Weights of a small transformer language model: learned positions, 2014 steps.
Each number is 128 + 32 x the weight over the matrix's rms, rounded and kept within 0 to 255. Layers, rows and columns count from 0.

# layer 4 MLP up, 640x224, rms 0.0951, rows 450-464, columns 0-111
[[117 128 125 135 112 114 215 132 175 112 131  59 112 113  75 207  75 164  84 111 110 163  89 112 139  99 116 146 141 105 162 144  71 159 140 143 147 128 161 176 123 128 124 147 127 142 152 118 114 159  82 125  85 152 134 141 122 116 159 105  82 128  88 115 154 152 125 152 205  49 125  96 174 121 174  87 113 163 121 129 131 120 106  90 156 161  83  83 148  79 112 120 129  94 192 135 158 116 163 118 119 132 132  71 122 119 111 146 206  82  95 125]
 [ 92  72 142 127 140 165 131 128  94 128 130 136 164 127 127 141 110 175 154 126 167 130  85 109 105  84  81 140 109 119 115 117 118 123 140 159  75 105 103 165 142 124 156 145 117 119 158  68 207 103 136 113 155 140  88 145 120 135 111 107 115  91 134 137 100 165 189 164 126 152 137  85 111 169 107 126 141  81 114  93 188 150 143 116 145 106 113 141 167 150 148 105 147 142 111 138 199 170 127 105 122 131  98  92 104  90 129 164 117 107 114 121]
 [ 98 127 118 113 121  84 139 136  76  90 103 119  97  59  99 119 165 187 173  71 144  66 139  85 136 105 110 163 140 184 144 150 143 136 141 154 181 110 139 104  90 171 125 107 133 132 179 145 143 137 132  93 114 115 112 160 145 152 128 116 142  90 111 159 103 154  85 118 120  67 106  94  85 164 128  32 143 118 115 152  79 118  90 123  64 124 108 125  57  91 109  92  57  67  72 150 140 170 131 165 142 149 139  88  99  81 146 142 122 152 189 117]
 [104 119 138  75 123 116 157 113 124 109 159 174 148 142  90 123 160 123 135 119  84  57  21 116 130 108 134 133 116 133 187 119  95 148 133 135 107  87 126 127 124  98 126 113 100 126 160 191 117 162 121 200  62 115 172  94  66 117 159 102 146 121 148 111 105 178 125 169 141  59 149 161 160 154 108 116 121 115 180 135 154 114  66 146 155 116 116 126 144 116 116 168 204 161 150 121 152 198 123 135 113 134 153 125  81 121  93 151 174 156 126 152]
 [154 111  70 162 189 172 158 148 131 117 150 103 149 121 120 101 152 111 142 152 145 115 129 124 129 178 116  93  90 142 111 105 165 189 168 140 109 126 104 102 188 159 128 130 117 147 127  66 158 101 117 105 135  89 179 166 110 126 125 105  81  90 102 129 155 141  94 188 122 133 109 134 108 129 137  99 129 152  89 132 107  83 130 152 166 141 160 148 103 114 153 162  52 117 104 175 125 129 131 125 124 170 155 118  76  97 159 108  65 151  77 136]
 [147 157 154  99 145 121 185  93 171 130 161 137 146 106 173 123 126 193  97 102  97  93  72 161 141  64 166 151 125 151 148  91 122 138 142 100  92 171 124 171 101 108 126 143  53 140  96 117 112 115 152 119  83  69 217 116 126 147 111  90  97  99 159  80 124 167 158 138 163 129 154 136 167 106 105 168 126  94  72 116 212  94 187 151 128 165  96 102 133  96 158 158 140 117 100 190  82 128 163 138 123 154  48 110  73 122 159 151 108 118 135 163]
 [175 136 110  73 151 143 178 101 141  63  86 134 112 146 166 173 132 112  79 159  89 141 105 147 111 113 207 157 101 148 125  92 128  88 100 127 182 151 179 101  69 146 140  92  73  87 117 150 159 145 200 101 126 107 113 153 123 103 129 149 152 103 150 127 220 204 168  92 117 106 190 154  65  77 214  97  93 153 142 152  78  87 144 141 104 141 170 140 140 135 158 157 127 126 124  92 168 139 134  86 158 133 165 144  68  67 204  49 156  73 116 129]
 [139 149  44 141 174 149 102 134 121 139 148  95  70 163 181 163 152 120  98  93 155  95 154 130 104 123 144 100 123 112  88 161 166 122 103 169 137 110  55 114 158 102 122 100  87  58 110 121 125  75 139 111  73 128 150 156 112 144 141 121 135  69  98 113 120 109 119 136 143  90 120  99 145 117 175 113 126 176 114 158 137 112 128  90 144 138 103 165 119 125 120 121  40 187 134 136 142 137 121 109 103 113 167 106  86 160 138 158  74 182 142 102]
 [145  77 114 181 136 159  81 154 154 124 145 104 109 158 122 118  90 125 111  81  77  97 161 127  88 158  93 141 112 115  68 128 144 108 214 143  90 101 177 117 176  70 111 151 121 147 116  80  87  96 126 179 150 154 147  99 102 171 123 183 168 160  99  94 141 130 135 106 141 149 127 138 124  76 103 116 137 135 127  87  85 161 138 137 127 167 115 114 138 179 163  79 135  96 147 122  83 125 107 146 113 140 166  90 174 135 136 155 146 122  91 172]
 [105 125 138 185  84 112 183 107 100 189 137 130 197 165 140 119  63  90 143 109  87 153 102 103 132 114 137 115 127 118 152 112 213  51 150 106 117  86 138 189 133 111 163 128 145 111 129 136 157 114 192 134 169 174  84  97 125 109 120 144  84 137 138 139  69 150 179 135 100 113 123  89 119  68 112  94 100 151 165 108 154 194 142  99  36 106 161 189  81 143 129 153 109 177  63 156 159 121 162 105 100 132 110 154 192  99  88 124 147 102 121  91]
 [101 134 110 124  96  89 146 119 127 147 154  82 157  96 130  67 102 133 100  68 104  80 128 137 124 101 183 157 104 164 105 115 142  92 157 177  56 126 154 162 138 110 114 150 142 148 130 138 128 111 168 114 111 116 186  73 106 156 223 169  89 107 145 132 101 180 124 171 142 181  82 114  92 186 122 104 125  96  77 172 191 134 125 146 137 109 147 101 185 109  88 185 194 148  95 125 125  98 152 122 172 177 109  75 113 129  85 116 116 111 126 179]
 [184 130 194 141  87 127 141 134 159 101 126 161 113 176  94 105 187 115 107 128 143 114 142 126 132 120 139 114 121 196  88  68 140 141 147 167 112 151 137  85 171 116 148 109  82 148  98 104 104 137 113 155 157  76 117 114 100 144 122 125  83  82 123 111  77 142 164 136 138 143 127 159  99  88 122 113 162 143 176  79 125 125 162  89 164 132 120 203 168 137 113 120 183 150 126 104 101 136 153 193 107 106  62 145 129 163 140 122 131 192  93  80]
 [123 171 143 128  80 151  67 137 139  97 147 102  99 117 159 128 103  94 174 118 125 125 158 156 137  95  41  99 147 188  91 137 149 145 100 132 129  93 166 190 129 108 133 113 126 125 108 152 131  75 177  75  86 164  93 158 102 126  95  89 143 139 101  91 195 137 197 137 132 156 114 113 139 100 133 132 145 109  97  93 137 139 133 150 128 167  79  86 129 110 128 115 188  75 149  41 139 138 115 156  99 119 174 140 162  63 139  84 128 164 140 111]
 [160 160 176 155  28  79 144 145 134 138 142  93 140 161 161 102 123 120 139 166  94  69  91 105 124 132 145  52  98 210 158  88 100 170  91 129  65 136 173  90 197 152 123 114  98 108 113 154 162 178 137 153 131 170  94  96 143  93 133  93 170 138 159 102 174 171 111 172 127 117 122  90 149  62  68 116 180 146 133 175 174  83  90 121 150 103 132 119 125 113  96 127 187 171  93 134 168  99 189  80 141 114 123  71 119 111 148 154 165  72 119 156]
 [116 126 160  75 108  90  96 141  56  72 132 157 133 143 109  88 150 154 150 149 144 151 148 187 119 146 187  64 122 108 149  98 113 220 211  95 116 124 124 130 186 105 172 118 104 153 134 187 119  90 151 124 110  83 135 155 120 144 221  98 125 104  97 110 112 172 129 181 123 212 167 119 118  77 160  81 140  99 134 149 151  79  90 162 127 116 131 124 163  87 163 152  37 145 130  89 170 162 101 113  91 104 118 146  75 107  28 156 133 102 133 184]]
# layer 4 MLP down (transposed), 640x224, rms 0.0917, rows 450-463, columns 0-111
[[143  82  67 108 109 125 106 159 106 137 132 104 128 115 162 133 152  86 108 184 188 116 116  94  88  78 121  48  59 142 132 137  90 114 139 108  81 135 130 156 141 126 116 143 150 129 116 140 128 135 120 107 141  97 139 113 142 134 141 164  69 133 139 174 139  92 114 150 100 126 124 182 114 178 105 129 127 119 109 108  88  93 111 175 110 146 135 146  43 144 151 119 118  87 138  84 111 154 138 130  87  85 111 120 114 164 145 102 178 106 150 178]
 [151 134 137 103  80 113 119 143  95 168 132 105 188  64 117  89  79 158 177 190 160 147 102 197  69 109 145 161 169 124 140  74 168 154 169  85 129 124 150  72 151 142 113 113 146 141 144 128 117  82 166 155 114  72 141 141 156  95 144 103 159  85 142 114 165 164 154 123 132 177  92 122 116 135  82 138  98 139 190  65 124 131 120 131 153 171 122  78 165 120  74 168  90 121 127 136 119 148 172  97 152 115 150 100 132 111  96  75 177 112 105 141]
 [110 158  87  69 125  67 137  86 158 119 128 183 129 102  73 100 159  92 127 190 114 143 144  55 125 179 137 115 113 134 115 151 114 150 169 156 136 144 139 133 116 103 121 119  83  62  89 159 116  88  94 104 152 129  96 108 157 107 187 100 143 169 182 141 129 117 175 120 185 124 104 112 149  93 144  99  87 162  98  91 122 121  89 119 140 108 165  81 115 172  80 126 140  93 122 107 127 161 167 166  75  96 216 106 169  89 105 142  99 158 147 139]
 [140 133  84  99 194 115 203 114 124 161  97 126  79 122 152 150 188 168 132 159 109 134 187 161 121 124 190 104 125  92 135 107 143 194 134 144 141 137 176 106  97 108 103 179 120 116 155 153 135 126  92 130 220 152 113 136 155 134  58 153 155 143 103  84 159 121 125  80  62 149 107 105 108 140 128 104 147 143  86 132 124 136 139 153 106 124 182 175 116 124 139 125  99 148 122 106 151 140 139 111 164 146 130 169 197 109 148 190 119 109 153 142]
 [144 110  61 166 115 152  99 117  98 119 123 162 147 101 142  72 162 174 140 126 129 190 122 129 100 133  62  62 149 117 155 101 107 127 134 164 140 119 105 158 136 161  21 111 133 144 129  83 138 126 202 138 173 154 226  82 100 124 139 172 156  62 143 132 115 151 112  98 116 110 120  47 117 128 146 133 115 128 151 105 136 121 177  99 177 112 186 135 125 140 131 141 149 151 139 137 103 183 139  94 123 155 139 166 114 155 140 113 101 150  69 177]
 [104 122  64 168  84 111 110 109 207  94 105 171  82 183 162  49 214 120 175 204 190 182 120 108 143 226 102 137 129 160 122 137 160 182 105 117  92 127 161 147 171 170 153 162  99 168 140 133 115 178 127 160 163  89 186 134  70 160  80 137 185 112 104  85 148  87 145 187 166 158 162 115 149 107  98 149 127 135 147 122 121 110 125 160 124 138 139 144 161 142 123 149 164 159 155  94 157 144 169 140 139 135 124 180  78 103 109 135 100 129 100 165]
 [168 131 143 142  77 113 129 126 143  97 119 149  93  81 154 116 130  95  88 155  38 109 139 121 120 162 144  91 127 147  89 105 172  98  85 110 146 140 136 167 142 112 177 105 150 146 157 129  65 158 154 120  96 141 132 132 105 119 136 125 191 118 116  43 133 180 121 159 170 135 119 158 132  56 122 195 221 115 119 127 138  69 121 116 148  72 142 111 131 118 113 113 185 114  64 133 147 100 167 172  86 126 176 116  73 125 116 214  97 139 175 110]
 [158 102 137  92 122 172 161 124 149 161 201 163  96 172 115 161 158 128 125  76 195 152  86 186 131 136  90 150 113 198 173 100 125 166 157 175 115 115 118 187 144 158 131 175  63 144 127 128 164 170 129  99 121 122 181 124 108 106 108 142 168 168 153 108 174 137 114 136 132 131 140  87 120 113 104 115 148 134 110 147 147 146 110 113 157 164 118 105 180 127 114 103 101 162 119  91 141 131 156 136 137 144 192 143 142 136 190 140 148 144 131  84]
 [ 72 102 102 133 114 158 110  93 129 104 131 128 133 113 122 105 169 112 176 131  81 111 133 144 133 127 101 149 143  98 107 157 135 115 123 114 121  77 128  80 155 178 144 130 122 167 132 155 114 132 115 157 160 186 114 139  66 140 156 121 192 167 147 129 152 152 102 135  98 117 191 144 120 140 143 144 123 111 148 127 138  82 131 166 134 126 139 203 164 157 128 139  93 130 168  79 148 148 193  82  85 135 148 133  72 138 141 142 125 105 130 113]
 [ 67 143 100 179 134  95 183 155 120  78 108 143  70 137 106  99 152 142 147  89 165 137  97 162 144 127 104 122 173  58 104  75 165 119 187 137 127 152 153 148 121 183 113 125 146 128 133 130 135 207 165 120 122 176 185  82 152  75  89 121 113 160 170 123  95 161 114 103 145 101 138  65  83 169  98 116 206 123 100 206  94  99 178 140 161  22 108 114 133 102 113 124 130 143 111 120 149 131 130 186 116  71 111  80 125 132 103  83 166  67 165 139]
 [116 120 178 144 147 186 129 149 151 112 129 121 144 191 124  89 105 140 168 120 108 112 145 133 170 119 119 186  92 152 118  83 116 114  59 122 124  90 126 141 159  99  96 118 171 130 106 129 131  81 108 128 108  87 122  99 142 165 102 123 115  59 118 130 140 100 154 210 150  94 143 128  87 113  91 155 125 119 112 123 169 104 124 154 197  82 183  68 152  97 105  79 124 166 108 178 161 194  88 194 171 135  55 117 130 161 138 116  68 123 171  65]
 [111 114 113 153 149 145 121 130 157  92 167 172 106 166 133  51 104 148 128 146 109 173  78 127 138 150 133 126  97 106 109 140 146 103 116 119 130 178  72 123 139 174  98 184 141 123 135 118 143 151 128  53 106 129 160  62  83 183 155 114  96  93 138 117 217 129 133  67 140 124 123 148 149 125 114 112 103 144 115  76 110 113 137 114 173  89 139 110  49 149 166  92 194  99 191 141 109 134 125  64 138 122 140 131 131  88 105  79  55  51 124 117]
 [116 129 144 156 118 157 171 128 170 205 128 128 144 153 120 117 122 166  61 119 139  97 185 186 132 140 101 135  83 116 162 108 176  29 144 107 139 110 116 119 151 108 101 126 114 101 140  91 119 141 129 155 167 151 124 104 152 188 150 138 121 159 138 118  95 155 109 164 123 130  94  58 111  90 138 177 137 180 160  80 115 111 101 116 207 207 108 147  63 186 183 114  78 162 145 133  31 174 145 101  89 126 141 151  98 215 164 147 125 147  59 123]
 [145 115 144 178 185 117 109 165 134 170 141 170 120 106 130 103 161 128 177 155 107 120 155 137  81  87 133 141 131 154 129 149 156 136 167 131 116 101 122 113 152 135 107 155 121 115  82 121 121 170 105  94 107 127  92  96 107 159  91  84 137 189 122 126 139 152 105 106  96 123 170 130 124 126 104 150 137 139 150 149 129 175 114  62 119  71 121  86  97 146 171 138  99  92  89 100 131 154 148 153 124 185 122 115 129 150 141 125 119 140 103 142]]